Weights of a small GPT-style language model, trained from scratch on English Wikipedia.
Size: MLP 256 SwiGLU, vocabulary 2048.
Architecture: no biases in attention or MLP, normalized queries and keys.
Training: a variant of Adam for these matrices, 84M tokens, 5615 steps.
Each number is 500 + 40 x the weight over its row's rms, rounded and kept within 0 to 999. Layers, rows and columns count from 0. Numbers have three digits each. The size before them is the row's rms in percent of the matrix's.

# down: layer 6 MLP down (transposed), 256x96, rms 0.117, rows 28-49, columns 0-95
# gate: layer 6 MLP gate, 256x96, rms 0.085, rows 29-49, columns 0-95
# up: layer 6 MLP up, 256x96, rms 0.0812, rows 29-49, columns 0-95
down28 105:461518586498542461423505555458433508552510498561538460522459540547514546518514437456446495522496477467521535479480462498541422387454488511549522483463558486509507564503422513544483471526483449456526426495533453523531504522440567455454450514530564494470467538458528476458528498514535502510
gate29 103:473517563411446470438567495558476568501471478447459453532473549482493469452491472500464400440559488489531529480501428474552489481532507475565604475503522534560527483512470586480503471468511480482407483485463506440510458522505486446459465515435470484486521510516490533482534479567470477482
up29 094:470502498522477477501506442465579583487468448492487491520535531470491513517509445552437473477415443443494499535449559410444447493529488535580524506476508565499452461496518451410486437477507481507464537505458479458500513550537532441474537538479545493537571485444526532544545576468516463484
down29 094:495517485539506493503433508510429465522481537525573540458572440440559507514542544526481490509480507521482531548565500513443414415446540496473429498446518459462525475472469421490535599488543430480519475476464475530517490480514541511517486530478526479468513414462520452485470536415525559520
gate30 106:486474495490452493542548524510486459570526514513515529502597431529511514521475578549522410501468526559539484447487477461488616532555493444440548521532516462466616468481451497551492454494500466536505540469496487529494468501505457496459563445567454459511473480570517462509493473455477521490
up30 099:487482506366499360459427478489448478492504548482481562525538576466479565486468541503555528500515536540430541526535515461438459497526500502521475442465474551435461471497510540472536519449577514502492491535479536502507521529527431496534470512485514475492550481505461492430526498457446534499
down30 099:468545464534506448470481524485470508461491441436452530475537514466449525582494409467476444492475576503466531506469527493506492488527557512519549445537565514495506484416486501588509547547661514539514453514471514537557448504502517489517529486528490524493567585512482510476490510503455512507
gate31 104:536531485491406433462537470542508582471484573462522508525484504482488484537424508614566477578493452473452527472457540456513578518510416484493577491506480474500479522527537495503555466539488492507489497521496492426523501434520455538531479472490560423404521489534526512458512481532499493493
up31 101:568469510485579546510417526521432455539467483507449524505555513487419535487433430477509520480499550468533487464495529510493336468549505512514502492450470497462527488505450488468512497442477463501498471569439510543461487561471465447554531506486481479544505481464479459586476528480525467471
down31 101:557522494503470472553490530454497563450466504500521506503451501416461479536477494583591431559456417480465527542502501451545634549424482492501475532589470457501487514565514454452526489470480485485505473479482515444485557425517550514477512527482472456510512480465523536505458477516518527531
gate32 104:510548547491466500487537526552571536573503445454391489525510440516447568485499507528529438534525568601481491434507473529499480526483506480480492515509527406541506500412526447527516536483541425530560472472502530440463524456471510437486550430450481492505530465520529476481496507442504486519
up32 102:469480472528523510497504573512556420511516470524476492460516514501475527492559454486473511528497503545548434501486486429526470500511468507454441592467500538493499541454460506431439580540532432546482516546483575476490442513460484458498534491501529391466563446483592543536483488513558480560
down32 100:437462488504458502494433450539523501449537405542519467542521474588507553549539433457558455552491415459560515506510494489530469446531411531514499544508537452437487495531468513498471477515456567491445524499513466520511516558493537463527490502462532571494463459575501491497463551560480467446
gate33 092:438527535511505399515505548538503574532538475449476512459507487428482511469523485489534480498503515441448497463520451486457562463486412474455487475500513504515464555545518546449493560485581510477502448525477483515525403492482543491510503548456483472423623539562491507445520499542520437481
up33 092:553541479480566486573511561498483503531458488470540545507492495569571450443488529501493494496468464466502537534556453479558487490451567504500461581529559518526539488482593463521524532516523519539493470546574485506503524552480519423539491541489392441462502467502508471483418468456444529554
down33 094:565559445425511480502480394467489493421535447471456471480482458491518501568499488557450527529507526501418440506452496509466505477472492459427467569469544427475541533478479531470453463529476465460561559527539500511459558433491487541530477549535522500526501487431549491442491448468486458484
gate34 085:452418531500494564512462482483471539525548548431491492537525446439405547478527534518496495512500459531439474490517476531485508482489502475468612523551498524434497495521501503540477486471486519505478466511520553405452519486435541508402444444427529548506507525494486492480486540445523475394
up34 092:477545487547471523443558480468539449435544541455507522476479455532527485444493519522509546594438554509472573502499534446507527510451520505505493619483438550439506424474450472509479485471510562528445474460542457445514499543441477548494467501493504507518522534485490476485528485482611433474
down34 090:491485503467622511524534476491441445578554507525440482495545475531530517505467481555448465500564496557494575503554529491468448483568488551532484485479453503494473584465506520503447528479566497560565495479490554555495528471538537530543541444565509452453489496457512428483535536502431507533
gate35 103:503499537508500522480533497551545529518607503497588533465521520483544565510524560450535448511395503570524472467549493479479539528492489493537516566515557495542470490405591538512506515477512460515488528484499517447503499558478491457448566530459413475485467537484455464531543480519564432489
up35 096:517520486605524414516516539441534518520488452451476523481566465490552440542504519504463513548511514477493534469450528471467490479501423517486479546473424422421433533531523568479499549564419459537505532519501585475503494479475525487441499545528494418528478519485503510523436446505477508554
down35 095:457511541494546464523476509515522504497528499489557445495476472497622516488505521561431529458530516447514527525494619447500480481516472484463554557459506486464544531535498466500540481440459504498578481493460435518588479453486424462457458463504486419546466522487528492486464517521547404532
gate36 096:519478537492477509552524544506499514459495491505536527502471499445470565533544513568549471515505526522509486497473490534567484542478507577458574502612513492467486412419484577446528477493559533482461552523461437434517532487421503550564441497492455531436582476512513486545479534495512449499
up36 101:466455437477461457472492460490474501516539479503449517494593504499449466503499476416517549587456535515467510507489453512416457495535554535565502539501511518530471528440559504499488442471513496497532425464431496574550507579526502442419521516446498499601490518503521481537497459506542436479
down36 099:490405543489550534483502526525459532453507541553445516445493506483431542550468532507489462522543486523514484455521501551536568627595591534496556531439481552502557490484496548452514497487451529485539476483448477456541532562546433476480466463491520554520543473521509470493501506450541481518
gate37 095:463482483476561445459492525572549505564423504508470579582480495616446504529488533418529507479526548443505518437513492542521517526482510500572513524542518529474508503428531530472482542485463461503517495447442550489504532517483414522413526500498501556484551459516535530506475453515426525517
up37 094:351574502522474454424465512444531582505507447514484446511480523527586493505493535560490536480537574478517453522494437541471484475507462495541522525483485515494570451551475569501508504574470500503494447531499477500501477500418509469487537485557427460545548468431510505498513470490515500544
down37 093:469506470465478607514489530446515518488473556516488536423488548527472410457545554515509529477544435477531524548437493522501561453478475479475503530442529423514464512464529473533457624472537535497519529518475472551449424457488499533479489480459501536540467505537437453510497549528464566465
gate38 114:471507514520500470567466564487485464509562510505491457483500478493512486482527575532526513485531569524507484542460495519553546533542526487394514548561499462472517517469503484519452529497550463524581470474548506442555466436475484551526493424566455451537502611484485509465496394476541439544
up38 102:478488571587476498494529547488481515470444429465430477501502453510485453486504465494460367504558466537540422468536498471545533467499490509539530491438486463514521560516525463552489536521539512537508541599503528453473462432495498498586520515494461449544508520409539516481464472498549517489
down38 105:546521457435461499548492465571550520506476517513529560483507486453511642480539486494542485525450508512450469558509544469447508415535512503533533442480432540565545543535505473465519490489518491515488524501529487501499564500526563446511583548490545478503517498546472490449499479493593523406
gate39 110:449483473559509474473542493490532446535437507520529549407502523455454483474417579556519501549448518543524526530524498468494578588462443508476538495590531504460514495522577460513554537473519530473512498483418549489467492421478495514474539480496554462552545541489501525562489519434501496535
up39 099:514511507515518473511559464423448511564518508520490503512470498468552423479520536437452494551497533606603551602517470471502537476505495485499516526477480425533532523568486466497495509465470486530517534586477563511566560515475531578521532519528518477477463499478543471470518602473530472514
down39 102:527540497604522466523510498505508493528481431519515497595519482525534438489522398551447512395462424480466559499482522540488519435568537465489515483446542518542440458559512487505551489491566484451526501524502491506526510523587513499502451523507445508461471509480467497470542539442436488556
gate40 097:441454528487446419584519525486508469484561458503522485470582499510471523511476523569591473497488485421494431518489471443501491516550535459535513465517463536507468426537498472470431507491509471538390463449495580475516453521495481525448496495463532475465562544557461519451527460535471538471
up40 100:539494501522470516557461538447527449505512490503469406448502547406482483521501560550503471543557477488507516455489497448627537537488493492573505533521480522520454565459507483531545487455482556556501485440528517465445472484531529423480534457503499439439535539554484510577553524519550511534
down40 102:534480511514499507504425543388530463485549442458530457479442505417475494463529498489536492510504533458497536535491495555520440400563492490508477473509428450490564503491514516548485476550531455506467568522440527408454500553512563542539472567499535496440593499510487499485459507527490541499
gate41 097:501573423429465514413522513565514523486514464514447452478498524469489531572470492503529441429517561490518431529510461525544484488476504462492494556566457515539547502500492551514483457475493495459484608483509503521480499448516459484545519469507520520418471579506513561366482501468518506489
up41 096:470450549545546542492530514521462513519469519536530422484573481571532576497455460435496540522514527512478507457513518492450485456489502557500535468451493468608475538442553471587487533423449464520494480514494549487516508561556481476536522402478481551494558544509549503526451441512527536523
down41 097:455457449499496415504481546545527522448485510470488536437516492502472475484572525508487509482524514539487423499504540467550456430493469519570488558563464453550505497552578526456531436487545480510553563434530502578442556484525504413505524443524511491466514535476483515469524538478582539560
gate42 097:401455457490496474492539558467481458575425464455520474520445512420492475431502518557530470565498514503568447490533461452501615544548530529440541516521522483488539478449521488477540496506497556437466514469427519452529539476569529443523489485540536543510502541534470482502507514492463448528
up42 094:562512486495544564460493469462474504463449473489443531532544543491520501467514485458496562469451440456468512468472573486509515508498503478454558601506527530574534483486525540456547601535442505435453503518503483512467491537500520448449570537548497490429541539522538444525462524588449449488
down42 095:483503486557474536479570523392545562483461514503500511467526552464495520462561492480455504498572527481513502512544481499404487509565461508509431493476436492469511502459491476554371464537467486548495530486470529469474466482504538426491498507490535499573477473436443447516535511608491509529
gate43 098:502469486513511539512533463515476543496446550502473542481516476475504505522485613529533485483495511494433447496457431416521586548559531465478540570530475483460474482441491542564421473528485549553524497449464531504458511465486493481500492474409508551532533549534480517469511487384573511532
up43 101:504515524516496588532541376541524521477537510508534533476526512518543545558454578498478487476499558577467565544508564484471559552458523506511567473504509502517479469432391502515496542477463486514508514448504470470460475521450540533540520463462512585553514502466446452499484472529536428515
down43 102:544499594439547508446466464466486484491489461526539533506502481472497568499555528533515466522457514503509573488559547441457466482495481520456429519512523520473531475559469459491451494475598542445475404514504451551485466495467573530471439505433462513505478468459472446545527442563486430494
gate44 099:525445521517502521489541464485449532458463563483522522556553518532525523520496550534531486578427516523479512447532477465513524503583463484584507565481492490574469457451543470543493442467459505591536513525497486494508523456551490467522526380449556541553474490555531519515522519464545420485
up44 098:531497502519516455494486442498483463509465506466440562541573533498528522531489547508502519564542490566572545538506469452495570550465513549508510539550581503546579503511472546594504469443568502549448533586511479532488523498561524482522470485517525537404501454532502472423470494564487502496
down44 099:439535525546482534498515485490424491498479544490485496524520485553538552505521501560509510511467521512500508525542443466544491380575525539490488459445494500493526495479523465528508495549569477520624519554426522539506511443448569498466569564473494513460520453536517500397545544553496486547
gate45 089:510440467456471489453556524552474497555509525513545463496546518480487510463478486497544504463492474532426492416492514486553456490491489551463455520508483442538438523509535541458546569494533520573541482479532543471465454397502502404430524517517542460527542574579479511550504524559470426507
up45 093:466474541504511496484467446449590575560512483504491542448480538480482499512550467523478478475497587476493492454494548497465528504484491531422495499484459524498527462493513497488527475411478508449462579490513561487601479522476456542580498458525581465472502462504496531366512475478542435496
down45 093:498502489457482478474531540467456512415483490534612490511515482467500490502488487484515565462485477516442575507506474521525585553494484538433476562569445522462512491489531513554517567516411474501593500462486533489500508448533537480481501483554510493575452532575576491475467522564570541479
gate46 097:473478498476485468461471581515506586530534533458468487459538537455406527471415476501503469468414472502446567505557527511467479489462381502536478499483505517521549459510486560550562472479529456459428519494524510502511469426409490470492471451519524442492556468508496533506455543529484462493
up46 096:503542524504491459497552427491514493499594491432519476504476434572502529475594559484461488498505564535493442519503454463532546547483464526514517461512525506436414508464498454459478548500572494486506429480411500488549505550511465528560525532431435496440522475530463443460459474477480467540
down46 103:493507414441434495483496510492520540479550397504409458508499474496460472502519478495524465436441496505514545473538475455503451502478438475531539538490504493529475483476523539621482462549464468501477462464464465531500476473478527483439458464490515435462556512512436427451521389511487455545
gate47 098:436541526512427463456512506509446563492477557465522471500554427440530481494498460561502467482482518477577598523499444483461448493461491496441485556467502500531540457528519526506441500466502436477542538506423517545518561469540498482523463501429546401477525483443496469480505505451439511427
up47 096:529472473532547499431539461533477477492512545523528516511627520471583420457504540493483514502520495486481582476444483503518507508607484528400552454529489484473465445434492559480536574536537521455512518498539493480424557512539527545492489438527497462543478570483469473516489532501519472503
down47 098:531476518476456459520505572506571483418552491510513490579408543536409520527455490489535544546541505500481419466457497539502578551510553529538551485566520512518461525528456486497552512539537587486511500490484507427521491420475462527500571553461479423467460468462476500486516487480513498512
gate48 099:421411533506550453497497537529505516526623506492470455463494482523449500460481507533514494452456542507469525553498537521456509533529391485501513463514516492463473461491485526487472395524543479422491434559500593519526517499491507513481472496434585557572503476534515522485504473459536551500
up48 103:469494449481567448525369530487551544531507473509453519479528441540486474471497526577520523503475474551470500464526536521522480509538523522509482523511500480505410506506546535519516438540514502555535498439571467523603487575510433457472456469473353494534503477494473480495489484514501511532
down48 100:539480463497537523518483455493461523561568575551539483512472489507499511517465455452561545486456437467511495482456479480438464491549516467475438463561488553528556481437532449473550516478494527495406471521507527481428455452542540553537563494462544501505467575487486557563519575506492458419
gate49 092:536492533431472490558494503450526480487462457380480500465553522489520508542469465533552455421468534466527487454522520504461526495573490486509525507518521554507532446486540504478438520504594470526547472561545477532451474440477460530532501471511432421540491497425562521446463441509528427477
up49 094:481409473526535546484499529523507597521524505537448535550496441518470546483541468456464525433499516515524593472431469476496482465457440491495462449465508391486456450516575551431550435513478521481419454447528527560523464534472498536519509537528496524549501552533513534508516488483533508474
down49 093:527543491464473467431526531551564474547473555478543481458443447524537549486472499528532500564477436449502502540571522530497512535448494537447507520570511523436479552521500490515486493541425544597515541484585525439456482489510501525488481547458492506531546468565482436532574521559449466459